{
  "num_hidden_layers": 10,
  "hidden_size": 160,
  "norm_place": "pre",
  "attn_scale": 0.177,
  "optimizer": "muon",
  "learning_rate": 0.00793,
  "warmup_steps": 200,
  "max_steps": 8246
}
Each number is 500 + 40 x the weight over its row's rms, rounded and kept within 0 to 999. Layers, rows and columns count from 0. Numbers have three digits each. The size before them is the row's rms in percent of the matrix's.

# down: layer 7 MLP down (transposed), 640x160, rms 0.0675, rows 50-87, columns 0-79
# up: layer 7 MLP up, 640x160, rms 0.231, rows 51-88, columns 0-79
down50 107:529507526519485444505487513494496471514494531507507567497467458462466539464598495477515460528514541552501490528504510471580452510497512507534475503495469436405486451585453459526469547517476537503439533425479459439454537530517534482470534471
up51 093:498479494490524476492563527494460503471497498475502469474512520477567423493503462462540482486492515507491490558527587465451442464404607423518485551516462551459439476450480522576456494433480541531493579450524518510513472488524449524491543566
down51 087:469493482540456542495473566479552535541486512454442514495514453566561467571530484538489485432458476534509524460501470509508432508569386570521550490537504512419545520521489459476514493483539497484476496461505534578530523454476466472478462555
up52 094:496492516456476528544511485460487522481478483475502521512499486479516591525523506521517412468518414420459503512548489510508467497512494539501571550563452449446519445539534534486526541466518517531555430436483488547474441544438535490469485482
down52 094:413479427508565498524502505486517571539527488496464489509458485543494487424537489492502510494495547484527508484470522480490524540486486516495481555494525593513456567503502487539489458530515516473448526519540562504541533454602472508471448563
up53 094:561475488480519504494405512469514459509483557520480563530592472500509472569520532473534601445398466549435491484568524485546498503499487425481515504548475473575495472511471516442488499563459488440465562525514513471527474507469537548533488506
down53 085:542547491523491432486488482501512511481489461529550486518514603495478548550546573537419499490532529466486522452536456514486456568496502523443538511441531456521465482543530461482493503507564500518504501460479474518463511510470506399569518487
up54 108:408569575528484400455511508500457508490466481477465471488533480525508501539540522496525577480425541460498465494512498482554475516516430485588428514512544447515553475448510511472543526511467462514491484489558448421487479462485495573486433455
down54 109:520481472502489566541485486480529505470493504507511545545469471526449487390452511505495485513512444495487574508483505513420523525515559490432578467476446475531471552535531495509537456475555606527544456475484501535465535502508493474472551544
up55 102:484502537539485517459492456540448494489461534475519570521524511493564537521531508447461473474531541512544543438535491394533499480528524480494543510527571456523542470491490467424523483534452517491460523517515505420511576464464489579508490502
down55 104:578537563494448506517474431493434493471581610510504516484423491499641565546584528515487511558521513459549501440524455475465474524468544442559504491480490499517543501424512528530543486492537501390457555487505543462501525466454456499507491503
up56 100:436465482521476509485457496510423464499560479542466479437502595531432543466486467506517513525465543471460492517482553501493476523496474635488556483484528492519485484508516477501528461499539480487508538467469521476483544439494554546489479508
down56 096:506538561436557461509540451537539506506508475506556522516496477529510570516522568581483477462470493519496477421472471513437510479407540545503474407551502438464586532444567482518471452490544480441509447516471571467504538553578516438459540529
up57 101:511582550483476414494527504499599491437495444603514509519511409520554479449557493549522537501446567454483496461516499433458357507520560461507476517539536484481420512536459477444467490552457529508569477519535523514523555532466521481476496532
down57 107:509491498494504455506442453535501589530549501433505483510557523513488529561464511570542449480505373549502514577479559463530498524537437463515500509509490503539545524469439492587474560509494466459471514528435518498440504524463502573549505460
up58 094:489439523466491511518508465523455489521467501567528450471510447509473552480508498510454511441506442469499473578453568508531484402477504510498398457438517538484483531442546428521531505471448499531610468458595551512527500516501546557527544540
down58 090:581581518548482576462474567471480570431432483457405450492507494465470443532465485471491558464536469461525510484550562585522481534490520532467524507559538501474596548540510553503510503580509495435420474449540476527490503557453526418483480493
up59 099:522478530532574551499491502422512496540490510500568470477489543453486556503496472413519450446503538461512540535480428497436473549514455565510482480494492399523464450524539488552507534464518480522434528496553553393543579443505495494474448453
down59 097:519531490444507507513490530428440480327489449492462519522529505502488460480459504565537490519432538496481496429460509504484517410513524534510498498525525564552481462484584493473491448526459459418499431528476440578500525530558511519528531510
up60 092:541528456507471538543482480522456498484399481532444530553496519532594407478532456509524474437506486515516423418473463478516493542513493438504450531462548523535498516490501474497533497458484496527580560496511494493558500519482571501525463492
down60 092:524463540501490531465544467482533444495475609420544547477523526463499529463479565494534487515508518525497623525473490556461458421553502527518407557530484478494498442516414524512502488515561532496544492501549482489490417460488532484497463470
up61 117:573433548488482560506534559404510494455455527486503501536451507561491469512469476490497517552502461545457615549525481540449491454418507498518435531545530465626584469476552476452519488538486524506530517517506561469557506515513499462507425466
down61 122:496561454481517494490450491559455541487546488561518471502479447434551526440521500509466462539504559454520462443481530395560500488554445514553486471489499517395458546508492491499475487550551543492528491478436457499432478449494534531488598521
up62 111:591513573510397465445449504518504481491507519426432486547543463504479509521525509555529529442453462475484509508543567478544459582504538500496509499500484433555502552493533512486519482479444469507490479487513484483499536505488470508666464446
down62 129:515517441441495503426501526483550498517473487482524567517468517517478502474531463451518488481495524478490515507534490492543490455542503537476543485492471547448528506530536434547446491464532514466506477460523492507488509560529494525609464507
up63 103:502473443496548527533486534507451489459439524485535518426511492545444509484442445574520491506478550553475493516526458478549585437466522479514491448499447419536515529464459496506479433476463509565566472451486519463526452541497488550557539525
down63 095:447526458515505490548514556469436504486505534429526487508487523519493509509469449530430507628555535497507485482470590451492468467466523470604425498531516537542516599512464462508495497520548507488521574464464491430489490467479481568541451492
up64 099:463490455538526516526419477451499483471594499485416517549492531447420550488500517392462518523488497461517428489542502456520545471454413503409533523527513493481517476502519544419530555543587529459463501490470474543505450542518547532529476547
down64 112:555462415491474510540566529473442577548482481474571480431497477502551548515466474581557472467485508502427527512489522553521485540529557509530463481463466445505492533525453522541482438473413424542520506551427488455509517421542481476481529474
up65 098:541434436513482535539600467482481472489489493539540527538453461505500555437465432474544483495427476573536472508449508561514489496468511487518528460490467503536512514513484578486493462488461508497485509555559525461527519454489426589513493542
down65 098:435539511537429538479543530601550528528537510474567506525571476505547546525504501487524396514493505486459428485533512454447496464438495519523454446471565495502486504460475444552480464432515501480504561476498467474465530553505505510573472511
up66 105:501541512470430500502482539516474562587542466588489536496478468501487452519482472527470537524492452501553547546612507507468488511515495474499477464426458530495465548505599508481477431570493496517484587508543500478518543539458454521468514441
down66 121:514468487581550487517552511487577475433575520502386473503507470529406447500459541475504478425431526525468521514422513490505554503505405478480457571532556466527438432535428458526488524496482508484493428557472498520497504509461537531481464482
up67 103:526522477576506475522464579490489477532616470442506504474461528512503529444519437525482491443498526467450490497570521462510464471478498547495525550551484476532547480483502548559531605529538431499430499560491424512541547448508493537522568493
down67 101:581529482476435498542519487487544551482494559527491473534556501500476431529535539451536447523486453511474493466470453556485462533538516508515550498516521474514489508547479447448508482481492488479527518488350471497428482505575522524410525478
up68 096:545522519501482487535508480494469515536551540423521470570532440472558496478566555544490588510498540471507524501543561499534352480490530480567485455473480436485526550514547500596478518509513514496502500449511479505499459414514521444589571509
down68 091:500467453513439561513453587441534519435499454570447506430397523469531462494499450488499453480553457480455486430511471474524579476521492518475535587488496526520508451482491492445457533453578455488474458495544538492535536571518443528536485495
up69 107:558502525558468518483500483454445484469479486496441478524472451504474494528464556460512523480398452596433500551532495452501451506539538445489522505481575541509460548516469508466478443492486554437430541415581456516539513597468588435529455480
down69 113:538472489495528517597473549449535455497502591475483529510519480510416507520556477487464541426541530478555475497562531491474527487497570527472473516504451547486500504488560490512459523505450393491451446538500489525460549533478514466572539525
up70 089:495492495502568492528481515501542465492479475566560439600511517491571505458493535559498494540528529511471519477444475491535505478453516570484526514517514473576463511493588486485539485510499552473502466540430452488408500560516526402394604447
down70 095:509555504575466553547535497410509496494538583495499532479470453480415503518490487490500443422454487485529475519525518485499491502478452502506539466501487505492540488534503453509463531498466443603545539441479522497573477450491439561525369506
up71 103:493552538446498526539510547537511426486458490550524525536584501547517591505440497414483441478420542511554444483525503485453450510512513479498507401497538501482521511501515443493449460460489475474529474433525562475513564559539479528477551467
down71 101:521469492560479504534556451472505558520510481464523478492479477480535472435533504539470518496436498514452582521446538476541539516472493597518572550477463427513477501458535533546553487519501472552473468522497497471518502580507446479465457525
up72 100:495447483447498519518578505504492545534518497505556472522448439504450528500439519494464542469501510566491518467537450493508546488457557554502481505429523545561421423545553528522490426453438545465512507534521538426538489502510522511511551491
down72 099:511511469527515513504482488502457457492517489544460486484490495480542533428470506507541472545520487476453484533455552439447447532553493509463514430540517584485542502542557490452527547452595489454528488461527513474448539483503535527435458486
up73 114:528501544478457527494555532455477438551507459601488500438446456441497456567599468528525474547503554540452446521498526499476508524505423575497525533464580468480515496505391564502532504492510441493538554518471522556491435543468484426510502512
down73 115:465518502496477507469406412510420521532503589592574536534432540469459504488510443490495458456475509479463484494496541471465567587527467523471510480530541574475483419545503465516505529455510443446478444466445516512550490514592518548498486469
up74 092:524521492470526520560507497465419500533464555586452454451537532441451444473507527454485537551495464501530506442518510486484476487516549517487531503527542522520504563527420455527436434494486425484488488460519428508543535571465573516409566464
down74 089:427557464504484512447496500489543487539493412504490497540483499474444545543442462491470539556488558472502477580527495506491483560517488536485491540461423489462535489507533509506505532462534526535521531509482529499447514381490426475512528580
up75 096:513464494579485530450482498485491418492548472472497473506507501440499587543519575484434501500508483553560435594493519530503567457468478423496475412505486488504505512458427528514436573445499479489500535487485536463522522532545494488490486499
down75 093:482490546439493472498498506559545514508485442476497501495527529540560433510515479502527404442431521455556513437429505508510593519496507555515465618465516535496507496548507476520468401540482473497477502488445496442550554508492486528504494534
up76 106:553468478475505511475505490467466560523443465544471407559510505462495466484441483514564506531503588514546530574500466498511499519473521469511486487482472493569471501506545544565507454476498466518421485549574537529472530544538501491516539486
down76 102:487498469499502457533460526494411470484549513452518468526484526561491544491520503528583513453478450490462440488514469461500508505480478476465437564480485500576530556472464504433461450537512564518439470470421486424486485413481537475457476499
up77 099:536541425470490517501562495424428508496523513470577461522519466476430496482519472525470487594497528451558497493524513514476507479524537422431493582449586483479487518441521528550567501523491551516419421453467505550515493518435486508467484487
down77 112:508485502549526550490448552525607474521479478525416491541499516521526475621511505486597450457535479486428442476515447448467456487447473494580489506560486514502513471509485484437417480537496430486588530528575530448501475551564515484471456483
up78 098:501467497517430561479464443477496503509461407541576556481513501501488459513447473458572448540423422522506538488425496570486502463522535438500519521521560498532529505555469496492469537442506471451569489489524524525474503472537522502487492521
down78 094:510519537500506439505487534506506487431481538514518456558481384509483477561573460540456586468550508475535538502510464417487494465480494536491482486511484433507469504495512499507533488522534527567509501504501454506471448492460504457558551425
up79 105:498476500513485482512517480497473476516469559501476434501565524434466538512527465565461426454498575458555551455488500509518506500455459548517458518488562563534496505493532473511550502454495487530491394512534478518458531578453501546435511562
down79 104:475504485457525535559486573491463533471510527589451551509450538556529441411498536496590515503455481454495462469483524550479538516562532450502477440520484432472459442530510485425542485511411489504490545453511527469480476473496509414541484417
up80 100:525492487483480508538498560522565517447494500497535502440562530500528510528443531532570435539495495485488509487525508500560480493500533512495526525506578494549423561483439473499482552522507544501505519502472466559507547570540536436473510487
down80 098:517552497466499499548471464463480491508557483495481513462512482456477505538432515505484498531514501469543501472506552542468438525506518521456522577469455458559487503449401527459495512487560435572487561420417513481403537550503529441483526499
up81 108:468492581485486502523509453441528494563433462516551422509497467525489559563494451503563551468510519488465495485493470472618513528533428519474566433509437494517520501563364506494486476502475475512491520511470466495454518504491457536380466522
down81 107:507514549496448454481538429518432589477503447515529529487475509451532469536499418456460524515462510511508470497575535452473470501576441513549519456479529540523502505481462492509522554509535447520494465418521564444566496523483482539499499576
up82 108:450461478491458503519476508505411539570438496554514530497544504494447522501471513482485454533439490452479550454505468558481502513513453516573433578479451452550412599465524471467463428482505500527522524505504556413468482540519561513500484481
down82 099:497528531449459534528566504460515507489507460482562493528466492426458555513498521502462578518500544480516532513440508479445500499469537499450534470485501483551627477436469485548524581512525502540502478510476468563504456497587437439494516519
up83 101:469500562494490553497434529475520441505488513485499519464574539562523488522457486505521527524414494514519442456495514561483479518484453468490590501523526463475570531568472518586494451509559464609472435528459522504486498491514489505506439540
down83 099:485514486507539451511484514533492556564518465583536539508531442521403461576510477471526509487560455496513472508549510434428474510469495560537414538457503488507467506535514486542521486489485497436557476477513508520449531512550481523483523480
up84 104:454507466513415469505502509536487496621523473442486538504515526476524552581446479518500518449494506551479540478537500451558457488546495474463505486499562474577449556485424499482525470470515459509519486534446470539486509493484544481527490506
down84 101:502563518505522558454440480460472506443525465493542510443523445516541530496521402485514459503474551442445492523481471515587470570504510471535556464514490451498526545523491410520451536532482507500490387452452540493455551472483500533490504426
up85 113:491490508493524543499468483462527511514469529540564480457554499532533576487482497472475464571488578487500497502552452447485562536480554473533475489428538450453471449439534469483507470484457531556481473536432476400540522514492425514490450474
down85 120:508576448443501459484531458542479489510542466519484547505409515472500426516531515536530517418519408511486467509439493529454499433474490616466533488559490530554479514563459525464501552482606438491456546510530501494457462456462556476468529564
up86 108:580546520473443512460494500507510460479514456546517501548470471471485484540522559524483579529488462477485541444464512514480420559498535493459567492527436492472492473501523497447525489491487525452494498497482524598486550570491438502451541495
down86 106:452464489518542487471511571510520552538472511520474449480532462546497481498430482473524509463465462521478489550460484490547521520476520503542482597497553486516517556517530461524492487493537486433546502484474476477545461487457456463573417516
up87 079:535466504445453487485535529563562523495437479514519479522451449439506492476521465600526481554532542535520476486493522475385559496557591559500489478542491458484496458549500451478528573522465514507507441509520535427617487436585455455510500465
down87 080:446566484559522549503462462477522454513484527524581541492527548471523481575542519476451504525478427473465529560484505513526581480480494433462498499508556518500507441387499500500460492493505485590499560482487467504460471552478466506569476445
up88 107:584511576472519534466479511478500482472511545502434472467486522534538579460375515501480526541504484526519485478528438492493496403534519574381463553481469519503512473511532576524464527411503517560497499526501483587425475499555499581525512447